python train.py --n_layer=10 --d_model=128 --n_head=2 --n_kv_head=2 --head_dim=64 --d_mlp=512 --vocab_size=8192 --activation="relu" --norm="layernorm" --norm_place="pre" --norm_eps=1e-06 --positions="rope" --rope_base=10000.0 --rope_fraction=1.0 --qk_norm=false --attn_scale=0.125 --bias="none" --tie_embeddings=true --parallel_block=false --init="normal" --init_std_qkv=0.0403 --init_std_o=0.00902 --init_std_up=0.0403 --init_std_down=0.00451 --optimizer="muon_variant" --lr=0.0032 --lr_mult_qkv=0.7 --lr_mult_o=2.0 --lr_mult_down=2.0 --lr_head=0.011 --warmup_steps=200 --schedule="wsd" --decay_fraction=1.0 --decay_shape="linear" --final_lr_fraction=0.05 --batch_tokens=16384 --seq_len=256 --doc_mask=false --train_tokens=130100000 --steps=7941 --dataset="wikipedia_en"
Each number is 128 + 32 x the weight over the matrix's rms, rounded and kept within 0 to 255. Layers, rows and columns count from 0.

# layer 7 attention key, 128x128, rms 0.0854, rows 0-104, columns 0-63
[[136 127 103 119 128 125 130 131 135 118 122 146 125 129 117 121 135 123 143 145 121 141 131 127 114 125 140 129 136 140 132 129 124 134 112 141 127 138 116 116 122 120 127 135 125 128 136 126 121 130 113 151 120 126 128 117 129 143 129 134 137 141 123 134]
 [123 140 124 114 141 105 124 114 127 120 132 131 117 125 126 132 139 119 121 125 119 134 142 115 124 128 118 138 122 111 145 118 122 128 140 120 133 138 126 112 131 138 156 146 139 115 119 128 125 128 134 135 149 146 117 130 135 132 125 148 125 135 125 123]
 [128 121 134 110 125 115 120 150 137 127 126 141 125 124 110 120 125 164 134 131 136 126 125 138 119 136 131 138 139 148 132 137 148 124 114 132 135 138 135 154 116 112 101 104 138 108 128 146 134 113 140 131 131 123 120 139 137 120 123 108 128 114 127 107]
 [124 131 145 132 110 123 124 117 120 122 140 105 132 150 122 141 126 110 103 142 132 102 157 120 123 128 122 121 112 119 132 123  93 122 115 132 127 131 141  99 125 147 153 155 143 131 110 113 112 119 140 132 130 143 130 124 140 126 127 128 116 139 126 119]
 [134 137 127 121 150 128 122 124 128 131  99 139 122  97 130 120 113 138 136  92 134 141 106 137 145 121 133 148 163 130 123 137 157 120 139 114 144 114 115 148 137 116 100 121 111 111 145 139 135 133 108 134 137 118 127 134 134 110 117 118 131 119 134 132]
 [112 131 143 118 127 110 135 138 131 129 112 149 141 102 123 130 122 149 143 105 122 139 126 124 157 120 131 131 135 148 118 140 139 103 139 128 133 145 127 142 130 131 111 110 140 127 143 136 127 143 107 129 127 124 129 140 112 120 120 117 123 107 134 127]
 [139 141 126 126 115 124 137 112 116 139 105 126 123 128 134 102 118 107 144 113 120 120 109 122 106 124 134 134 128 119 136 127 133 131 113 132 144 114 139 132 145 116 128 150 122 126 121 112 132 134 127 140 126 121 129 118 120 146 125 131 126 134 137 149]
 [133 119 112 120 131 176 135  95 125 134 122 128 120 141 122 130 134 128 123 161 148 121 135 134  98 132 111 121 123  99 140 109 130 153 113 131 132 126 144 122 143 125 150 142 134 126 109 104 109 118 142 138 141 129 141  99 142 131 135 122 128 122 133 148]
 [142 105 137 151 130 124 123 120 135 126 148 128 114 108 121 135 114 126 123 139 143  99 118 125 119 135 122 118 146 121 128 103 111 124 150 123 129 123 126 121 130 125 148 127 138 130 138 128 120 122 126 138 125 134 141 106 154 132 118 122 148 127 115 125]
 [105 119 134 132 140 143 117 128 120 100 132 151 117 101 142 117 122 130 136 141 151 139 125 134 144 135 129 130 126 135 127 121 149 114 135 117 144 151 115 132 121 133 139  87 125 148 143 136 158 115 138 161 136 142 138 140 152 143 139 140 125 115 108 113]
 [130 130 127 152 130 120 118 139 133 135 140 131 148  98 116 131 127 121 128  92 124 168 114 123 141 130 139 133 114 152 131 153 140 132 158 127 128 126 105 149 143 139 118 112 110 116 169 139 155 136 121 119 120 114 136 126 116 134 138 132 120 129 134 104]
 [177  94  95 167  72 164 126 116 125 161 149 126 113 122 122 134 124 139 145 142 121 157 130 126 123 151 103 133 110 100 130 143 130 144 117 141 159 110 126 100 153 119 122 163 108  85 151 145 145 103 121 131 143 105 108 110 145 155  96 125  97 137 124 119]
 [117 172 105 155 145 109 120 134 144 139 152 107 151  96 104 116 119 144 136 114 154 143 142 108 125 101 147 124 113 114 110 125 180 180 162  90 104 165 118 147 144 141 131 102 137 118 151 158 121 120 120 146 147 139 118 127 123 139 129 175 133 156 146 123]
 [134  86 118 139 105 145 144 146  99 128 130 144 149  83 143 120 119 120 133 126  80 156  71 136 104 141 121  95 127 164 118 156 123 106  80 171 143 119 122 129 137 103 134  85 133 114 158 134 142 126 145 184 111  91 160 141 135 124 132 124 142 171  99 101]
 [123 128 146 171 118 112 150 135 125 202 174 109 139 128  97 178 123 118 143 117  75 163 121  72  83 129 188  80 126 148 165 124  88 136 124 128  70  84 129  87 144  93 132 150 120  72 197 109 125 132 104  99 106 112 185 136  49 129 148  83 131 132 137 105]
 [ 92 173 108  98 157  81  92 131 133  90 128 140 134 124 115 127 103 140 142 173 138 111 137 172 116 109 134 102 147 104  99 147 133 167 113 133 149 179 120 135 104 115  76  81 154 176 103 122 124 134 177 150 138 117 102 130 168 152 101 165  96 135 105 151]
 [135 143  69 103 189  97 121 140 130  61 133 137 116  88 135  93 126 165 147  23 126 133 118  70 145 101 124 195 122 144 100 133 163 123 187 144 122 155 141 149 123  86 117 118 103 121 167 171 169 105 182 164 171 179  72 143 152 167 150 193 111 172 171 137]
 [182 153  96 143 196 116 125  78 152 115 130 118 155 115 112 150 181 107 130  48 196 133 145  80 180 121 123 208 161  83 107  94 176 118 131 146 119 117 169 170 119 185 170 140 125  19 173 109 179  64  24 180 173 144  68  97 163 149  94 165 133 108 186  68]
 [120 144 171 106  51 161  77 202  97 102  51 112 137 239 111  86 138 127 135   5 132 198  81  85 114 184 143 176 113 129 108 132  78 159 177 132 214  72 132 115 119 165 216 133 136 172 206 169 211 162 128 105  91 144 216 161 106  90 142 147 119  66 153 141]
 [121 104 183 172 125  96  18 107 214  62 138 159 205 198 209 105 106  91 110 149 166 147 189 131 159 168 134 101 140 140  79 139 127 170  48 142 149 104  99 228  96 157 168  62 115 133 177 151 102 155 139 255 107  95 122 153  96 142  70 136 140  93  86  41]
 [154  47 142  78 173 155 172 174  62 153  55 154 113 109  49 187  59 121 146 148 160 163 100 186 145  95 197 210 108 176  83 154 198 143  34 214 220 120 131 160 170 157 248 206 103  86 150 151 111 161  90 180  92  77  76  87  68 115 151  89 131  85 138 146]
 [ 83 177 171 173 105 193 196 117  89 124 124  97 143 200 146 136 159  85 119 172 139  39  78 126 112 161 138 103 176  60 196 153 129  45  91  93 214 202  99 161 161  90  64 130 110 238 200 125 130  77 138  93 144 144  46 121 141 179  77  70 141  94  11  94]
 [ 39 144 128 165 101 158 204  89 159 171  79  80  76 119  69 124 169 165 128 199 119 255 234 109 196  67 162  99 101  85 142  83 119  66 170 191 124 255 146 187  57 132 162 143 113 181 114 125 141 125  95 179 103 231 129 132 221 135  63 138 112 124  70 104]
 [146 158  63 140 137 113 122  86 151 105 108 100 150 189  43 154  22  99  56 183 167  98  99  78  72 170 104 255 144  88 113 109 123  23 141 201 188  25 125 131 158 255 135 154  73 131 144 111 165 211 171 149 145  84 108 114 154 181 165 138 132 115 190  74]
 [ 96  70 109 150 168  58 146  55  86 180 125 122  63 197 110  97 180 130 103  39 175  65 166 205 165 255 150 149 148 194 154 224 197 171 131 157  68 155  88 108  97  76 212 151 179 174 108  97 143   7  91 172 255 155 169 125  97 127  55  98  59 169 176 112]
 [102 104 182 166 193 159  85 184  74 170  91 105 104 112 147 108 128  12  76 191 117 109  60 147  78 185  80 125 129 105 129 139 138 149 116  59 156 113 137 135 121  94 149  40 109 141 106 132 151  98 193 112 122 160 164 167 155  87 142 179 210 254 129 185]
 [164 164 106  87 139 116 149 114  50 118 151 167 177  70 209 111 188 130 215 145 223 133 106 207 114 135 204 197  61 178  67 130 101  37 129  56 118 153 138 133 135 203 153 119  79 146 184 132 101  96 177 195 148  97 240 163 142 155  38 125 114 167   0 108]
 [166 136 164 120  67 109 145 119 122  91 133 210 147 144 119 133  46 124 116 153 150  99 175 227 146  88 177 134   2 111 205 128  83  72  28 114 105 202 131  87 138 100 160 115 231  13 152  77 161  99 100 112 167 133  86 148  83 147 238 214 172 173 142 101]
 [ 89 130 199  85  73  98 131  99 128 162 156 133 131 116 220 221 129 104 181 109 155  88 105  82  70  98 114  89 126 137  84 112 131 146 145 127 151  98  31 145 176 182 125 170  76  78  94 213 164 178  65  92  72 118 207 161 119 175 131 132  75 255 139  37]
 [255 145 106 213  83 101 158 147 137 148 115  97  67 121 169  79 170 174 255 180  51 113 126 136 179 120  71 215 118 109 121 152 168 152  56 215  15 119 196 153 206 229  71 201 113 199 174 192 158 100  36  77  90  67 132 107  92 106 161  56  81 163 130  94]
 [146 202 128  88  85  55 222 108  32  88 173 189  44 192 118 179 174 148  59 121 192 149 107 157 166 138  59 109 255  98  76  37 203 111  65  80 155 147 231 174 141  95   9  32 101 154 203 119  85  79  68 115  89  40 137 146 110 207 134 136 138 110 110 154]
 [ 59  93   0 152 114 117 100 191  96 161 157 149  62 203 129  78 152 135 186 189 205 173 115  86 163  87 126 175  70 160 140  79 129 127 110  98 113 152 101 124 113  99 123 156 103 199 110 202 143 181 123  82 156 171 140 243 142 106 147  70 147  97 156 160]
 [122 146 122 151 119 125 118 119 132 142 138 111 134 116 132 148 135 125 112 117 114 138 124 137 120 141 118 130 144 110 144 101 130 136 118 148 133 145 116 119 129 142 153 120 134 154 117 108 122 115 115 134 127 132 133 131 117 106 126 127 129 127 124 134]
 [119 109 135 134 121 114 118 144 127 139 144 113 127 126 135 131 141 122 128 108 136 116 127 102 113 136 121 133 127 120 139 104 121 127 114 136 135 138 128 124 129 126 131 133 142 119 131 115 132 135 137 143 119 119 134 149 124 123 153 128 137 139 122 139]
 [144 136 135 107 138 148 123 115 125 137 125 145 134 109 146 126 118 132 159  94 119 123 108 141 149 133 136 116 144 133 126 152 152 118 150 124 114 138 125 143 120 123 123 118 111 113 150 119 137 135 109 128 133 110 121 123 118 120 124 129 113 129 136 136]
 [121 128 133 131 121 113 130 154 132 129 135 142 118 117 115 145 119 158 122 131 136 130 140 137 120 136 129 130 138 131 131 132 126 142 135 140 136 131 124 129 117 127 123 115 155 147 106 141 118 122 127 114 133 147 135 125 138 131 129 125 153 124 128 107]
 [115 138 137 134 138 137 139 129 108 144 107 134 163 134 135 111 132 130 137  99 128 149 108 129 126 111 152  99 119 134 127 135 135 115 115 128 117 128 121 131 135 111 129 143 124 123 142 127 121 148 115 123 131 119 117 139  99 125 124 144 121 142 126 143]
 [141 132 119 122 116 135 131 107 110 126 113 129 128 116 152  94 124 101 128 111 118 126 124 127 122 111 121 126 135 129 134 128 128 118 123 119 120 121 129 138 132 120 130 131 118 123 119 120 121 143 134 137 145 122 122 121 109 131 123 140 135 142 132 152]
 [130 147 131 145 119 136 125  90 125 121 155 123 125 142 132 114 144 127 119 159 152 108 149 129 111 120 126 114 117 105 148 114 114 128 107 120 115 119 144 120 124 132 146 142 134 143 113 106 114 116 155 132 135 129 133 115 122 119 125 126 121 139 109 146]
 [118 116 120 142 144 111 125 140 126 118 142 134 126 136 125 134 131 129 125 130 148 127 124 130 133 148 123 140 139 137 125 116 125 132 118 133 146 145 123 131 133 129 141 110 129 129 138 130 138 126 126 127 121 125 129 139 144 137 145 101 133 112 132 114]
 [111 129 130 118 132 110 125 158 139 102 136 134 141 110 126 113 128 137 134 105 124 144 122 132 148 158 149 130 123 150 107 141 129 132 133 135 139 153 117 129 120 126 122 102 111 131 149 135 123 123 132 125 115 133 127 141 125 127 140 119 133 107 135 103]
 [129 123 137 143 130 116 121 157 124 131 140 132 145 105 118 114 128 110 122  87 119 166 133 131 157 132 128 138 128 148 125 148 125 127 148 143 119 126 119 136 136 142 121 106 107 100 165 138 156 133 121 109 128 111 124 135 123 132 131 138 124 137 123 107]
 [155 129 114 131 118 134 140 127 148 157 116 112 143 141 119 127 143 121 132 105 106 130 138 128 122 127 136 126 123 111 145 131 114 127 125 138 121 108 150 128 121 141 101 156 126 107 117 114 105 128 124  92 121 100 103 129 109 119 115 121 134 121 134 134]
 [124 145 110 138 121 119 150 158 117 153 161 119 160  91 143 129 110 160 128 137 119 143 113 124 109 122 129 114 143 125 107 154 118 129 111 133 108 140 126 136 140 126 131 103 155 123 153 173  82 142 120 153 120 131 111 132 119 134 154 106 155 156 122 110]
 [141 150 122 148 135 140 145 128 135 170 131 108 130 147 117 157 130 111 129 151 125 135 125 146 109 128 139 131 120 102 143 120 124 151 122 124 106 120 143 142 122 142 109 140 148 121 112 122  96 129 128  94 120 124 106 100 129  98 123 109 124 115 150 133]
 [ 96 122 157  76 143 126 101 144 113 103  97 157 129 122 151 134 129 137 127  77 141  91 160 104 170 132 143 122 132 148 154 161 118  96 154 129 151 136  97 138 120 108  96 140  90 177 112 120 143 133 180  92 125 124 129 125 132 128 158 112 114 116 128 138]
 [117 170 162 145 128 151 119 122 147 126 110 171 109 165 136 121 118  90 136 111 187 157 182 148 127 110 118 110 121  78 144 101 123  91 108 110 143 131 117 109 127 166 129  88 145 158  86 125 107 177  96  83 152 120 148 135 107  80 111 115 117  64 127 145]
 [120 101 197 140 125 104 104 154 147 100  91 163 145 237 131 124 129 128  69 159 103 124 152 155 129 167 112 156 100 179 125  79  17  99  73 162 151 124 140 155  54 130 132 145  98 145  98 119 141 169 190  86  83 145 117 167 152  53 139  77 134  88 122 118]
 [ 86 207 146  93 116 182 147 180 104 190  74  99 123  89 128 118 116 146 179 105 205 151 155 131 183  91 156 166 124  65 157 169 220 156 185  38 128 110 105 123 160 207 175 123 177 226 125 165 102 113 126 130  99 119 153 122  98  96 143 175 172  72 173 202]
 [147  60 103 121 124 182 163 129 129  72  83 162 128  80 155  88 104  66 107 112  94  71 106  94  92 118  73  95 127 143 127  53 137  14  73 179 150 151 126 204 130 108  63  63 112 115  18 149 150 180 123  98 133 118 171 159 158  48 123  86 168 118 128  83]
 [119 112 159 130 126 147 128 203 107  45 135 225  65 124 103 149 127  70 194 184 108 163 115 170  91 140  64 143 113  73 111 169 112  69 125 174  37 105 118  86 125  80  77  16 121 160 202 110 190  81 203 208 155 101 160 138 196 109  75 175 125  94 145 121]
 [166 214 153 130 182 104 133  91 126 108 112 181  80 190 115 103 138  62 111 117 138 153 160 123  68 154 122  80 114 154  99  88 140 255 152 118 221 187  82 147  97 252 124  45 162  61 108 179 156  82  98 162 140 110 230 165 108 111 129 227 151  46  82  31]
 [ 65 129  92 146 134  88 152 129 166  76  87  45 243 202  43  92 212 152 160 199  89 226 177 239 120 126  44 146  67 152  78  94 130  71  89  99 149 143 180 106 136 192 166  93 135  96  81 142 135  96 135  57 166   3  64 228 122 106 160 131  75 155 158 114]
 [ 71 140 155  77 125 173 158  75 211  65  59 188  97  71 158 149 142 203 187 163  97  71  73  86  47 216 141 204  78 155 168 108 128 161 153   0 107 134 191 138 193 142 187  48  72 117 151 170 171  86 137 103 143 200  96  64  88 212 165 122 156 109  78 177]
 [ 47 156  41 112 134  66 112  88 131 115 124 164 163 147 127 157 105 144 137  78 147  87  91  64  37  51 179 103  64 190  93 161  18 164 113 104 162 206  28 117 111 141  30  92 138 230 146 130 138 116  17 175 171 140 131 135  91  58 212 139  91  96 175 197]
 [131 126 125 224 175 104 165 142 121  52 180 191 156 114 125  99   0  96 142 101  76  86 125 207  84 142 163 117 162  82  51 106 124 137  87 123 110 132 181 104 143 166  96  93 103 129 166 136  39 236  90  91 133 126  96 120  55 124 153 163  95 157 109  82]
 [205 150 149 166 173 150  68 152  91 176 184 153 148 157  92 159 141 161  85 156  59 101 150 192 140 230  93 142 150 117  91  57 104   9 201 168 116 118 102 166 155 126 115  64 150 103 105 177  87 125  91 107 198  86 118  82 100 146  33 230 157  92 106 194]
 [116 130 149 138  85 132  78 113 141 108 115  83 143 130 140  28 161 219 119 204 175 126  81 132  69 138  57  69 126  91  92  84  74 200  57 223 160 169 122 145 149  89 130  66 117 155 122 103 148 155  69 192 139 130  50 121 191 106  84 123 193 101 190 126]
 [134 142 145 146 132  75 220  94 141  17  70  78  61  56 111  96  36 151  96 156 190 118 234   0  96 198 192 190  92 155  95  50 115  87 136  86 114  99 151 148 159 177 121 150 193 176 108 148  88 101 229  91  72 167 199  97  96 132  91 120  67 131 122 129]
 [108  86  98  75  96 237  97  69 146 228 100 145 115 236 198  87 132 141 164  29 131 168  21 180 109 146 197 245 152 113 100  81 136 182 158 125  92 209 168 116 197 192   8 154 199  90 111  82  59 171 137 155 134 141  78 145 174 148  98 180 185 109 102 126]
 [187 158 119 101  74 102 128 148 196  77 201  94 115  83 197  85 129  75  75 133 179  13 135 148 108 149 183  56 179 217 198  43 209  73 225 205 140 132 138 145  30 172 122 108  98 112  87 108 158 149 199 229 106 119  86 184  91 140 129 120 117   0 100 130]
 [125  66 189 104 128  74 191  41 177  58 153 104 127 192 177  46 113 189  87 151 110 155 108 255 112  79 147 182 150 141 115  86  70 187  84  97  63 157  91 141 121 170  70 186  36  60 168 102 118 122 217  67 168 111 241 156 147  98  42 111 121 137 136 107]
 [100  67  58  92 223 108 226  59 163 222 152 178 136 103 107 137 146 147 146 194 146 239 130 180 129 189 105  26 138 153  93 188   2  85 190 113 133 134 155 244 106 185 144 123 163 106 140 138 135 125 115 161  33  61  59 128  75 184  79 147 107  80 166 156]
 [128 108 123 133 122 143  52 145 146 103  80 171 102 150 136 221 102 255 134 147 110  16 162  91 140 161 183 112 118 133 179  86 170 145 154 159  39 119 149  81  97 145 132 120 189  75 103 152  50  94 193  66  71  94 159  95  58 133 103  49 124 167 106 145]
 [153  90 128 174 139 147  67  96 158 117 119 109 144 137 145 130 175 146 101 121  71 137 116 145 117 113 155 128 115 135 128  95 116 146 165 144 126 122  85 127 113 106 114 120 138 108 139 138 115 112 120 134 160 120 107 124 115 110 114 106 124 136 174 128]
 [151 120 139 103 130 145 171 149 127 110 141 113 132 126 133 115 141 137 116 102  97 139 128 147  85 147  96 135 100 173 129 117 148 124 121 147 142 109 110 116 133  90  94 100 125 105 123 123 117 162 157  95  96 115 156 143 105 109 150  92 146 135 114 103]
 [166 120 141  98 136 151 147 101 129  60 175 132 154 132 117 126 127 148  96 133 125 150 140  95 123 100 160 162 123  95 140 166 112 161 156 144  89 125  99 134 167 148 111 130  96 159 139 126 123  57 140 131 153 149 150 134 162 120 116 120 130 138 114 110]
 [151 119 158 117 107 128 117 139 144  99 172 123 110  95 143 162 180 119 120 107 125 133 107 124 107 147 148 120  62 102 143 131 126 158  99 149 127 135 161 121  99 114 115 154 194 158 119 160 116  99 123  95 114 120 127 166 120 104 147 129 114 103 154 154]
 [143 166 107 137 135 169 104 115 140  97  87 143 117 125 139 115  79 122 168 145 109 155 102 141 157 150 103 167 121 191 102 122 115 140 158 106 135 146 136 113  98  93 103 113 113 111 128 112 131 120  99 120 156 117 126 154  89 137 158 134 140 115 132  79]
 [ 84 116 175  98 119 140 123 154 114 151  94 152  92 108 170 129 167  79 122 119 159 168 120 101 131 148 147 131 132 133 151  57 128 137 135 159 117 174 148 130  96  89 141 121 163 138 134 167  93  89  99 122 115  91 129 141 159 110 136 128 108 164  87 179]
 [115 124  95 156 125 110 160  88 130 162 148 181 125 141 150 138  93 171 145 125 141 112 159 105 159 161 104 144 107 119 156 119 118 138 140 151 157 111 153 133 151  98 138 157 141 110 174 123 168 155 142 154  75 146 149 158 119 162 101 128 139 108 106 192]
 [180 116 146 128 161 135 136 139 100  94 174 136 116 130 153 124 107 157 146 145 116 111 177 111 133  74 129  90 109  90 130 151 101 133 127 100  64 104 113 102 141 126 106 162 116 116 137 125 151 159 153 133 112 197 142 147 152 156 123 169 114 130 184 160]
 [170 143 122  82 118  66 167 152 135 165 103 146 116 169 139 100  87 173 117 159 136 105 108 141 134 133 116 113 130 141 147 166 112 163 128  90 113 109 135  90 140 124 133 115 122 142  91  94 163 131 117 173  91 155 155 131 151 127  82 134  84 106 186 186]
 [158 164  97  72  94 110 177 115 126 102  85 201 105 105 176 132  63 142 153 151 137 135 107 143 129 175 103 128 129 133 130 136  96  93 156 104 135 110 152 117 157 150 138 132  95 117 124 139 173 152  71 152  71 136 115  90 144 126 113 156 105 120 172 102]
 [124 121 150 133 173 104 168 107  95  77 122 108 155 155 145 163 119 141 115  94 127 123  49  77 151 132 198  79  89 117 118 162  97 152 163 163 149 140 156 129 154 130 183 138 109 149 139 134 128  82 110 112  93 144 122 104 120 144  97 103  91 160 132 174]
 [ 79  82 136 138 133 133 120 177 131 161  96 122 142 141 118 180 164 114 169  95 114 115 119 103  91 192 150 156 117 199 172 120 139 104 101 130 115 132 155 116 114 150 101 154 128 154 188 103 172 104 133 113 161 126 179 127  94 114 146  81  93 105  97  85]
 [153 160  71 147 149 122 164 171 114 158 109 120 170 121 179  83 142 138  91 139 117 164  73  87 146 117 102 139 122  95  83 115  92 129 185  92 159 156  95 169 104 106 156 113 144 147 155 161 132 142 134  60 139 160  95 149  98 112 114 144  94 102  86 154]
 [136 124 166 124 123 119 150 144 143 173 153 172 172 146 118  50 163 164 102 129 160 129 161 161 156 133 106 152 113 141 164 110 171 105 195 156 120 128 131 179 116 122 121  83  90 128 165 122 129 136 177 140 132  85 151 189  87  92 161 114 140  93  93 104]
 [ 90  85  96 185 137 128 123 114 122 137 147 163 155 108  68 164 151 155 233 133 144 109 122 148  88 162 177 158 122 146 119 125 141 137 179 148 120  98 124 154  93 109  89 114 135 124 147 112 121  85 119  98 116  87 103 200  33  93 141 137 115  95 109 153]
 [142  76 139 152 105  55 171 149 161  51 125 150 101  80 113 130 103 133  95 100 128 189  87 128 133 114 115 129  97 120 132 130 169  68 130  85  80 164 164 124 167 105 212 119 143 134  72 161 148 129 118 170 176 134  82 119 189 158 133 168 125 121 148 131]
 [146 117 165 147 125 193 164 144  85 139 123  76 113 145 160 130 135 111 115 172 103 111 148 116 105  82  97 119 128  91 145 100 140 142  84 116  92 113 111 100 134 161  73 127 103  98  90 186 107 113 135  73 155 153 124 138 160 143  80 123 142 146 135 118]
 [115 117 104  81 122 150  93 137 138 103 128 148 131 110 144 162 132  77 134 137 147 134 145 137 139 106  84 145 112 137 133 109 138 145 113 106 119 162 136 119  96 134  68  97 141 154 128 155 152 101 102 159 153 148 134 148  91 119 132 138  93 154  92 136]
 [131 106 132 106  96 135 133  79 134 133  69 141 158 109 148 129 117 146 161 178 152  94 103  99  85 119 144 112 153 133 140 140 108 149 109 147 117 132 137 147 164 150 123 170 118 140 133 101  99 122 116 176 117 131 136 146 128 163  76 155 187 123 105 164]
 [148 112 135 146 150 110 133 152 125 116 158 163  85 134  97 134 144 149 102 120 141 162  95 146 114  78 159 121 144 126 111  89  65 133 118 112 131 102 146 118 129  93 122 115 121  96 117  55 194  99  98 155  98  78 186 138  99 143 130 116 110 134 149 133]
 [ 82 170  96  96 171 198 167 155  72 144 145 179 120 144 156 142 117 158 150 132 129 149  93 112 174 112  77 153 152 112 111 106 152 115 120  73 138 174 204 123 103  72 154 105 105 100 146 138 183 183 105 122 106 178 110  67 106  86 169 154 129 129 143 118]
 [115 146 115  78 156 161 184 118 173 188 105 118 140 106  99 108 160 116 170 152 114 141 126 145 104 156 124 128 124 126 143 133 173 161 119  99 159 143  93 180  91 159 128  87  92  82 148  34 129 157 109 130 118 100 105 137 135  90 151 160 168  63 136 109]
 [135 130 152 169 107 108 157 111 132 139  59 125 125 104  65 124 176 141 129 129 123 124 147  99 132 132 115 120 107 123 144 122 135 145 137 153 112 102 120  81 121 135 118 134 208  98 143  77 117 123 119  78 114 114 135 110 168  91  76 172  37 169 101 188]
 [146 153 152 134 140 156 107 104  89 120 129 103 151 118  97 150 119 175 105 118 151 131 135 132 110  79 129 111  83 114 125 174  95  63  83 133 149 129 179 116 147 155 155  69 167 164 125 142 115 171 138 136  95 108 107 111 125 131 165 179 167 137 154 105]
 [124 140 142 147 126 127 188  76 108 117 149 168 151 170 184 168 109 119 109 145 126 133  79  93 107 167 140  79  89 119 116 115 105 123 105 140 121  87 144 139 116 139 172  90 131  53 114 124 128 124  97 110 135 153 133  98 136 106 135 128  88 124  92 164]
 [151 133 177 110  62 167 147 105 167 162 116  86  66 112 122 149 105 111  93 123 111 131 165 107 134 133 106 115 115 158 184  85  89 129 144 108 147 117 106 172 179 110 132 108 137 118 103  95 112  83 107 133 169 119 123  77  94 125 133 111 142 165 124 137]
 [105  86 177 143  93 101 142  88 171 132 115 104  42 144 144 124 112 148 161 178  97 141 110 129 108 128 181 153 125 117 104 139  94  73 127 116 158 106  69 106 115 144 117 165 101 126 132 148 118 124  82  99 166 135 139 190 130 160 114 162 118 156  91 115]
 [ 76  86 174 175 156 142 100 125 125 132 141 159 161 107 123 137 133 128 158  99 143 108 103 131 143 171 159 100 119 101 133 157 121 135 143 142 100 121 163 127 108 104 111 137 134 102 132  69 123  99 136 118 131  94 105  93 136 110 143 162 148 135 128  94]
 [130 145 161 140 103  62 149 180 128 133 139 138 109 147  56 136 150 103 179  99 122 105  83 143 119 131 112  94 104 155 115 145 112 106 154  97 117  69 119 121 179  83 118 155  95 112 110 136 149 122 137 115 122 109 159 110  95 178 150 134  98 103 148 146]
 [152 123 120 113 139  92 108 149 107 154 152 134 121 123 137 188 202 124 161 188 111 146 136 182 168 105 165  88 127 134 166 143 131 139 136 179 114 143 118 135 168  97 127 106 135 110 105  72 115 129 161 129  94 133 126 155 129  94 112 106 121 118 107 183]
 [ 75 121  50 134 123 121 158 123 157 119  99 149 146 126 139 145 117 131 105 125  97 165  88 109 180 149 149  85 110 126  87 114 152 226 109 170  87 127 118 136 152 166 103 150 118 149 140 143  60 113 162 151 129 164 160 178 153 138 136 172 135 123 160 134]
 [128 109 100 134 156 129 151 100 131 118 143 101 132 145 123 173 185 141 134 199 128  88 162  92  75  98 110 113 108 151 105 149  87 140 117 101  94 184 121  99 141 100 149 150 133 121 101  93 123 197 150  92 136 105 135 167 158  93 123 161 162 154 100  90]
 [117 161 143 154 110 143 134 131  77  96 103 126  93 150 106 133 117 136 113 159 155 134 121 134 121 175 109 118 100  90  98  89 120 123 103 146 134  92 143 135 158 194 150 121 159 160 148 145 103 147 115 151 136  99 151 169 106 118 105 119 123 120 172 121]
 [120 136  92 166  99 118 155 148 139 112 118 122 151 164 116 124 132 111 132 118 142 135 135 146 136 160 113 134 143 134  82 142 147 130 105 166 120 179 135 139 152 121 144 122 123 119 101 120 170 137 161 150 127 113 187 102 136 134  93 151 116 141  96 113]
 [127 138 166 149  80 127 131  86 135 112 148 102 151 125 174 166 144  85 110 134 144 187 129 141  86 131 117 127 115 102 127 132 123  94 148 119  77 109 122 118 151 105 128 118 151 116 161 149 123 144  99 111 113 129 116 117  98 103 121 117 106 150 114 122]
 [123 138 150 100 128 156 135 133 114 129 104  84 144 101 163 130 145 125 120 141  70 114 125 137  77 112 156  97 117 147 112 133 151 110  75 135 141 104 125 134  72 157  76  91 136 116 124 114 131 106 146 142 140 145 134 108 134  90 156 151 128 123 115 142]
 [ 86  99 101 155 132 166 140 171 139 111 103 103 144 135 134 145 138  91 131 101 116 103 124  88 135 144 142 148 114 115 124 121 139 122 144 175 137 147 105 156 157 148 139  96 121 122 123 115 126 100 111 157 126 119 113  97 111 114  75 161 136 143 120 148]
 [114 134 162 106  92 110 125 166 153 158 123 113 121 125 122 112 146 119 115 106 138 105 166 107 102 146 126 114 127 113 132 118 118 113 120 124 139 160 140 146 118 158  78 131 151 154 121 156 135 153 116  98 153 156  97 133 112 146  92 130 109 152 154 122]
 [108 106  75 127 149 182  80 121 129 118 123 111  79 157 155 164 149  87 154 140 123 159 144 167 116  85  82 146 159 113 133 148 123 114 133 112 114 126 138 158 116 109 125  76 102 125 149 102 103 124 125 140 122 135 134 154 117  91 137 106 158 175 103  80]
 [140 129 150 111 111 145 110 131 142  97 141  95 161 114  76 112 105 135 116 128 144 169  98 102 147 151 150 141 134 116 144 147 130 106 160 152  90 117  77 155 116 139 155  98  94 131 153 148 120 104 129  86 133 170 153  98  82 119 144 125 140 154 128 138]
 [136 105  88 163 122 164 131 153 127  69 128 100 133 140 147 144 132 138 143 140 119 103  99 109 150  85 181 104 154 165 138  92 110 144 138 143  60 133 110 154 138 107 126 116 118 119 101 166 135  96 131 146 107 142 144 137 125 107  86 117 140 117 103 134]]